Weights of a small transformer language model.
Architecture: untied embeddings, normalized queries and keys.
Training: a variant of Adam for these matrices, 138M tokens, 8417 steps.
Each number is 500 + 25 x the weight over the matrix's rms, rounded and kept within 0 to 999. Layers, rows and columns count from 0. Numbers have three digits each.

# o: layer 10 attention output (transposed), 128x128, rms 0.177, rows 56-63, columns 0-127
# v: layer 10 attention value, 128x128, rms 0.0705, rows 57-63, columns 0-127
# q: layer 10 attention query, 128x128, rms 0.064, rows 64-80, columns 0-127
# k: layer 10 attention key, 128x128, rms 0.064, rows 64-80, columns 0-127
o56:550504507488536468523486511450494546488495481514461510489489479492498525568510501502497507555506482465512470522460488486500478499496543547554479506473504509463503492518506483548495511525539473491521485535515469479516454554476504546441510483487524492570501512530536485528476483544505518469535502505474579458511530478487538514507507503510513491470515505484492525533523537506507509525479
v57:494503504464508515570492513488488518523506468544445533536517470508489501536535499506532486550478496533498489508520524479514479514487508528511527512532511531462491473480466498482493492492489471504506496510515496486554460516512503499475520469470499501520462515509518498500479481487475514499467485522517541475484485468501487460501500454506467562523494498499472514497530488521505503523485
o57:481481506509490523499553506482494482490502493487543494517497492503464496502498513490464482465497499504483459482482502492478484495491507526502477478516489460529541523497507457462494507501495493441537458489498520511505520480456491547507500521546496549471503460516493472534467482474507484510496505465483482503494521519495487484517480509508542530522517482540540508524512481478500493460496
v58:480503512518513466538505466496506510560507454520466486513511508505499497509478489484515480478473496492492535503484480507486504489456472492475565508507463507485488487523455491494517493484513439529512460541464494504501473511535517529533495503475443511519494510509541510475497428473506489486484502518494543470511494503465463428499500509521509569516485500480514502492499501485508514520476
o58:492485500500504478467520488522482455494487515515535509512474522513482496501494546469481447453505479516454480496533468514487491501556507517544449477533476495488522504517537519513483487505508508476521511476528492526500515525454516502494474487539497526527479474451481480522515523476518491510532513553489511498513507521542520505507488503515528468473478474555511529540480445500517495480493
v59:492487520518465503516500535519489511494487501505523453546521517501530542481525522458491501497500520525514471484565514500518537492480526541516477534509547456510522500481532490523467530514495477492470474475547466515466435490519516510458444476478570479523500552500506506483488526565471499470519549572460551532472486525476499501499482534468507468470516504497473460508492518471530463497461
o59:492500478528474464463460522466507485526489530444485483508515510508470510497492489527542481488503454488498492505511493492505506487494477504453493529504484541489483470445497554495536479499465510503459485509488541467497532540473493521523537527476472519502530478503522502551471436481510490512524538483551468505503495484522461458534573453458502540537459552457516468508493546469519567500515
v60:525486512481456528524493515502509501507491526470491518513526521507546532468529495513484501505523415502486481468481520500532512487484513515524477513510520473525562514526540496523522489538529535489472513526533474549509501541541501555494468436508541502468485487470518484490510522525484481488510540485473510521508472462499509513476508512440502517498552469504512483507525513499489508494500
o60:504479474537500484487502537483471516499500519483491493465535470494478505502516501517521507474519509501506546511473507527491496522525469469479504547527456500522510516446427561474493483513494513555496478558486498476482476513471502488496500535485501514534525521529525525504500518496511480498509531459542511505443513490513461493531514448534498511496479507487491474475496494502495468477532
v61:476487490505462516502508470518487508462512462499513556467504529511559493491510520497485531487504464501467508424469480505482510502503486463508454476462468514484507487511481495497508487527491523453522541506489503521474556499501526573504506511521471484481490483461521486520476519491535489505500541424476472539528506519532497527494499503459530530525516486467520460466520506515464504510483
o61:563537476525534514499467487490493503496466560479474494460504490484484502512526551484515513468535526505528510509515529500518520502533498465491532515510505484529487514480475521501516519480503518578540515559480475504479471507505486459504489474483540510518505528488501555495522541500482497502469504511487526516517525504499487520498504476520450518448517472503475503464494457485504461509528
v62:517504514468497527451470490502499505466503509500518515506474488495478500464533515497502512513495469504527505500496504507497534469500514475485468486507562522525507498525508503503490470544500546506495513470516500487533517508464486492482554514516531508478506518478472492507521536549503454520541495465549468506500511480509506462510481444488506492493523517514498518453497525510482522445529
o62:525526484508513531522511506510523524471487460490476465467563525493525508511477499539512572545509533481523493483500527493503459527493533515510520503469474476499533492470522468500508513514496507506506504550473470499505469512516522509487467520485452494473519531559526513471487506503494568501463496492515485469480495485485475490529513540501477523476502520459476497489518542513511460514491
v63:491501500501478472501484469506513461520486530491541483504470468504484509495476537490482499490486487508515518499535516449545496506519516515516484476541505497509507514505492524514485451535499532492503526501575478477528509476517549476483504512493503511491513503496504499494488497499465489472462472475458484481486545494531507551496482500517484469507537470483507548495518521514462488520486
o63:527523524525504529516515549495484546513498488490477452551528519467504508471486493470524506532514492494489496499456495502463519501501457487503493537415494482476480497516503497525511523499526489500494468465501479514474500481520486557498494524517500485449536516517491519516519504531504456506495501511555477531519521473505499488515487469504461520507533482479506493488510523514479500463511
q64:527505484482495518485468519497483535515520497508475515470488514494474535486518495521528519522481519473517492488511514513494484518469496529531494512515495496460491492538495552508508503470512535518515520472482513468555481541485479485514477507512485454510497494502518453514528453503545483505511496501499521495456480521508480518504541500517538536497530505514516503490508500537548488526499
k64:528450524508542452524498485481534510462520555573486479529519419471493472463430545450493457450548555450482427464543505485522537512492513484510528483562429488587536543529515525468428473527542469511556470409524531497496524555465417523503504518446505523571482503487463471521488521537462492553469546477478533563470532545496531506507536527551496523478424509502522436457430479541468497472498
q65:461494491503495491523489495487491462496508461490541543527512475535514497514488479509500463501471470565463495481466488512529480471530489423511528503460508528509530495494514446473512531521515468509473502548502511496477504487522508518500500496488516557494488466460491512490469506499481549486515473521471505464578472497481484489508445520476476499540485511439482506551513478479441525492492
k65:485588512507425519462469493500447507536459473396551492468483569540505514502531440502517561532435472523534566578469476552441485520503482536466482503438576513451480482451506481516536512441462572469460535580468486520532455460506577460505497491576484461421512546506507528460519526454554493446496441506540493451506480458509480494506500482449500479495564480470478536537594522454568494508495
q66:492504502510517488521518502472512473492517458472485495493528489504499481504505492509480467487507492533464475497520487524515522503520486485482473498502486484517552501528492490491494503512524515482506474503488483493474527489516504482478513513477528530510499492482479512509465525527463510485488496478495506480520495484502504481501492518497490464534484492456509483521512492489466503469500
k66:489512500515437507502476487508468528521490477492509506492518494498502472508503486513502512498446479530504521508495494517477470510495541497523486506460547492473500483460537502524546513469479473527503544536499507498536466468504528523545520466502529487488495496507507515511507476468509554479529516513499492504522480480474485475500490499485480493486550494501508515524548509498533464479497
q67:505491496487500540487474479506492461504478484518521561549471501517512533510504482504527475517493449530502510495453481497513462504494508477512540510493489511471490504485496506487533521483458503513474503493502493507522530468535505523519501513502474503488487482479502541482549499439552515468528533501454469473476445481467502576537480482468516531515549496490524533541499508481490512570494
k67:478535507500468514486492516535494509460482496474506461480503536556503507452478496485537545530494507505537520560491501497467493517500496531484498493521554467478511517522520451514501481463493519472503535522473509517492429502498521469506486507520473452473565522480490482505484539475475445492480445479537515480486534503540495499500497497485486487451517484476476511503542509485541542478482
q68:503482486476481485495541492488501530539527531482448480463539491501525501498480509493479479456518507480507476505524514527490531498492496497485490491519487457524543448473465479502478477515525488495507478478523502515461450492484485462448502504485545538511511516525513491527501478524486465481452483452517533504501488458504506450483506507527524497485512503535542470460520498503480491456506
k68:497485498503479478529506504496515525475488471521479530486519491506530464515512504535456509451526477528504511480528509475530506464451525514505517499500455512514505515528504502464478480532497483530525455477491480533508541503490499548505480480473528534521476479546507476539498438492502529524549540500509510498511483556533499483478522517521492487526485491533503485494507498496469470486543
q69:439512486555502491481473476501507439489493477512526469497469482494504475466517477513503491496483498504506525515522459506457474500519529507518486494448526507478486523505533526513525519515482513490486515477462505520511512474535518491520495484551484391492507506439488545458498546507501535502465501544504459514487506471509513538517471494500466484485566503437481487523491500478492524532511
k69:521492495527520500493532506505493512510485499520474482517497508519454527506470490479549498494502522493527497514471467499494512517550513484503508488480522486465468527493466469525555512499503496522485539518481506484515452488505475465527526514533469491505538498456462547460482508524531517488483490497475512478526457500503497494497468514477502469507506501498492513498470498500528477493448
q70:494500521479495532508494536515465516503481478536501540479496476516514522506499501510530550542458507512509506502456511478537461502496458430518512513463491547500469523486506523498536532546471532488519525500509468493513513522503510474537506452498463532506478507501481491519486471487504501494548518481490538502527481565494453511475480510465489525511536521457471509521466494509508507516512
k70:464518460498480551493491556497488488453502504510472548479526505483493479491521477515540580539488460463536449497492541517448493527520517499526495526489559511475464507507485473518510462457484523494453537498515519465513456468463502504476528498503468457457520524492503472488528511474489473478476455490500479495493516427496528506467497477501496492473528511480491553515524517564500479520471
q71:532477490481490489487500530501500531476532542453496506505509539491490529469509500489514525482513543473543482547491473469471532501501473567437495494504528499496478517501525493508479483486532474504538510484471507520505494490485476501478482536509491479470581521480488525506509498476462450500463482467551478513479518508526486479482509482546453483457478468582499509460506514490508491486490
k71:541468551477512489500510464457523488503496525562520475548479490451520477509514515480469499449510504449505491527540502468520496474477483431517489510528458462526526489520424477473499481508561550489516474450510515498499496519504519512501523503503523542535478516496477465517460500529496521520483549507430506501517476547500506526491531496524508533498454467478515479495483476507481532536479
q72:454494487530502510555468482493500470520496466525540521496475447546467459471503472530523458487464489534439522495495469527516475492531472432527515517500499522476500508499475529508541525494463486538461512519501483473498472507502508513521530486495485473499434474437494525498487520493502533480507501537452465481520450498497514489517482548470511537519500516430497499555496490478450507521535
k72:492521493537468526454502503500471531526470496466507538474497516528462498516514493477518525514510499528511537499487457513509493533546543508494501533465550491467475479440519445532567521509470498508517506526499504531495455424504530470489481490483481496487519539510501518468485502452520503457534496529532511470505500473507475503523482442450490470496572485494473533522537534461593490486511
q73:493535530519514492472514483493481504465506534472478441482516516468470509512501491495460541491531487481533496495552505468471523505494527568460480511489536516525486508484480508553481469526499517499492524509512545507486445470454546454439494483528533455505516528537484482495489505541479481517503493447496448511416571461543515521511520507536517438471495491511507497441517519511528525468503
k73:526440497501513504543507485491486471542509475575443517506503465496501512517457518507510491489516495482484488448506464482504475514500505456522487485477394495494521488525506528499446503539516463523468481477508503495484531508497452504526510526492513514553502459531498477503460469524521505503521501526461497486518484532471506482510481546468514555531450545491513506516419479482477481511477
q74:546512447470508465517473485528486499486513491529522509507473466509480494487477506534481466490522489510495506473527498551481516507557517483528507521517486504495545524547455527544517513463508498535461512514478526466489482481492493486494485500466469516496447451493482491499503529515544538476538497483467491506511475542511577505554495511519524526535490478487549470542536485488487468516469
k74:491572514543485479488460476502511511540464513498494516480475504536500478519492479501466522548494496537507499552453497502504481515473525543450507532480485512452507513459538525516515535487509478518512494483495485512489492520501510522502490490465544457496469473498481510492534518448490492459520522533490538504489493461528464498537494482486534525508495488484481502471477517482503477451515
q75:500479497539497501521482477485507471510526454535494554509507479528494492500521497504473510487479457526479503472505480527471484520512548452533486497485505508486543509563497518499529486497487512510472502494480477510509509494511490510507499499486522527478459465482470486511497477513520525485496513461467498512506443506515511507578516509469506471564515479501528509527520508473463488514489
k75:474538537511478487478480519540455496547481491478501471478471502499485506507537432502538535498491506557517483539474518511539488533489494562477456489507518502460484486454517493500520496468451506498480476504494502485517462527479515483502474500511514506500519488491496529497528532479500489479505496493514533489499476465512498514484531476510512498481526508510485509488541481497512471489479
q76:481495496512499499489464511532500467501495489487538526494462477519504495512513502523517507501485528520509532509461525503497474480502494450549535489452490510465527517509507501476512540468521477527506503522496505492523551532548497531539507485522478530479462487460486509508528488474553559472528522549454539500532475555468517519512462502474458518516506517451488507553519490465496510509478
k76:485582492527473527463482488544487521498459496477512505500524492518478521479486476467522526543519496517546496528499477498489482551512509540487529520477596486474454499486523543572512490442476510507503556524509506466502483468502533519505498493540480472475541543497483511498535564485503510470447495477491467489516510469498506510541480476460515498490511476487501497504524527504562521515477
q77:519500502480502524527487487504506492505446517493534481509499510495489500488506517489509472516497489505493500512498503507466536529506486543472474486503491477505506508489524472513483495507518483497513490518506528496478500489456509518490478516526495466516532512515518496504500513492462496502463518496499493537494548489529516492468522515521476509458474490525491506449517499497498470498472
k77:503444490498515472515515520504505487484492494504528472522507506488516485527482516501471459503506516490499515486480479492477496475495502439527533510488453481489546473527482516471506509519544488513487461486519500493501542526522485528516558486500529506494470491491515497522480462516524514525512506526448502488523486533468505519497502534506490511527484480507513517497445495493476543521496
q78:553511541497490474533488468481517510531487454510482505515522498498485502525479524477509498492492503503451518501497545525471535502505496506492464497501507499473531485527511498503482492516521489509519538515486489476515483519491486520476480506463490486487478512496541454540502451538481490491492475511458534509543520482502462455449504467481528492471485507473465498524494474541509472475512
k78:492474480505497530492486476506536508491519500462520498501475513509511476490498486497492458488486494518496522472471457494456468472468495474509514503532481515518491471502511496496460512550558526457474455476548488546504530483522491500482509508498527495506457482515514506516451487528495512508474526537483528508472463520489511495485526507518517474513461528525499484489487498477466519529514
q79:456516474513497473525510476485486486502528465502532534484498495536514480507526522477497513501452487525468487449515516495476419494503481436560535498485498517486496477526479503486507526458466523495462473502466452489482480539512489527517557482503544499473479513467507479493487469497540532463538498474466518496553403520445503536509487525468520513547524496467469486549511478522488503508526
k79:453528509444453523480461485508491507513437476474574541509465518503497521497490467503518484527455477550542541544481452489493529518508534524504505515463575521491491498460578475532546518507461474473475516489453496528541503460513530484450450465516505526497499517494529494462519524506500501455505517490535506481485476455467510529543461489486547476505543510500495567512556514486502473475479
q80:469539476531485510505474492564478479465484517501564483509484464549500526524509476477526476482496510536488528498503492483468454521527504486483496500456545519503446523488513512498489536501463516497475525503508520469496496505513485495555495509549474498471504511440496491482493517461509546459512491513483493487521500498495528525503455487494476495507540491473460479545513464494551495563443
k80:439532441488482477479480484514458456478429461480554503537467514517508546536465460501505476543480469485519499553432439500474482509552488448540510505426524524483469462431497574583526505489517494522396577489461513446506505484529496482461525511514511477459498518487471552453503481444566518418488448488481457481561501448451440538599409525465476467527531480477444515508482509509496502509502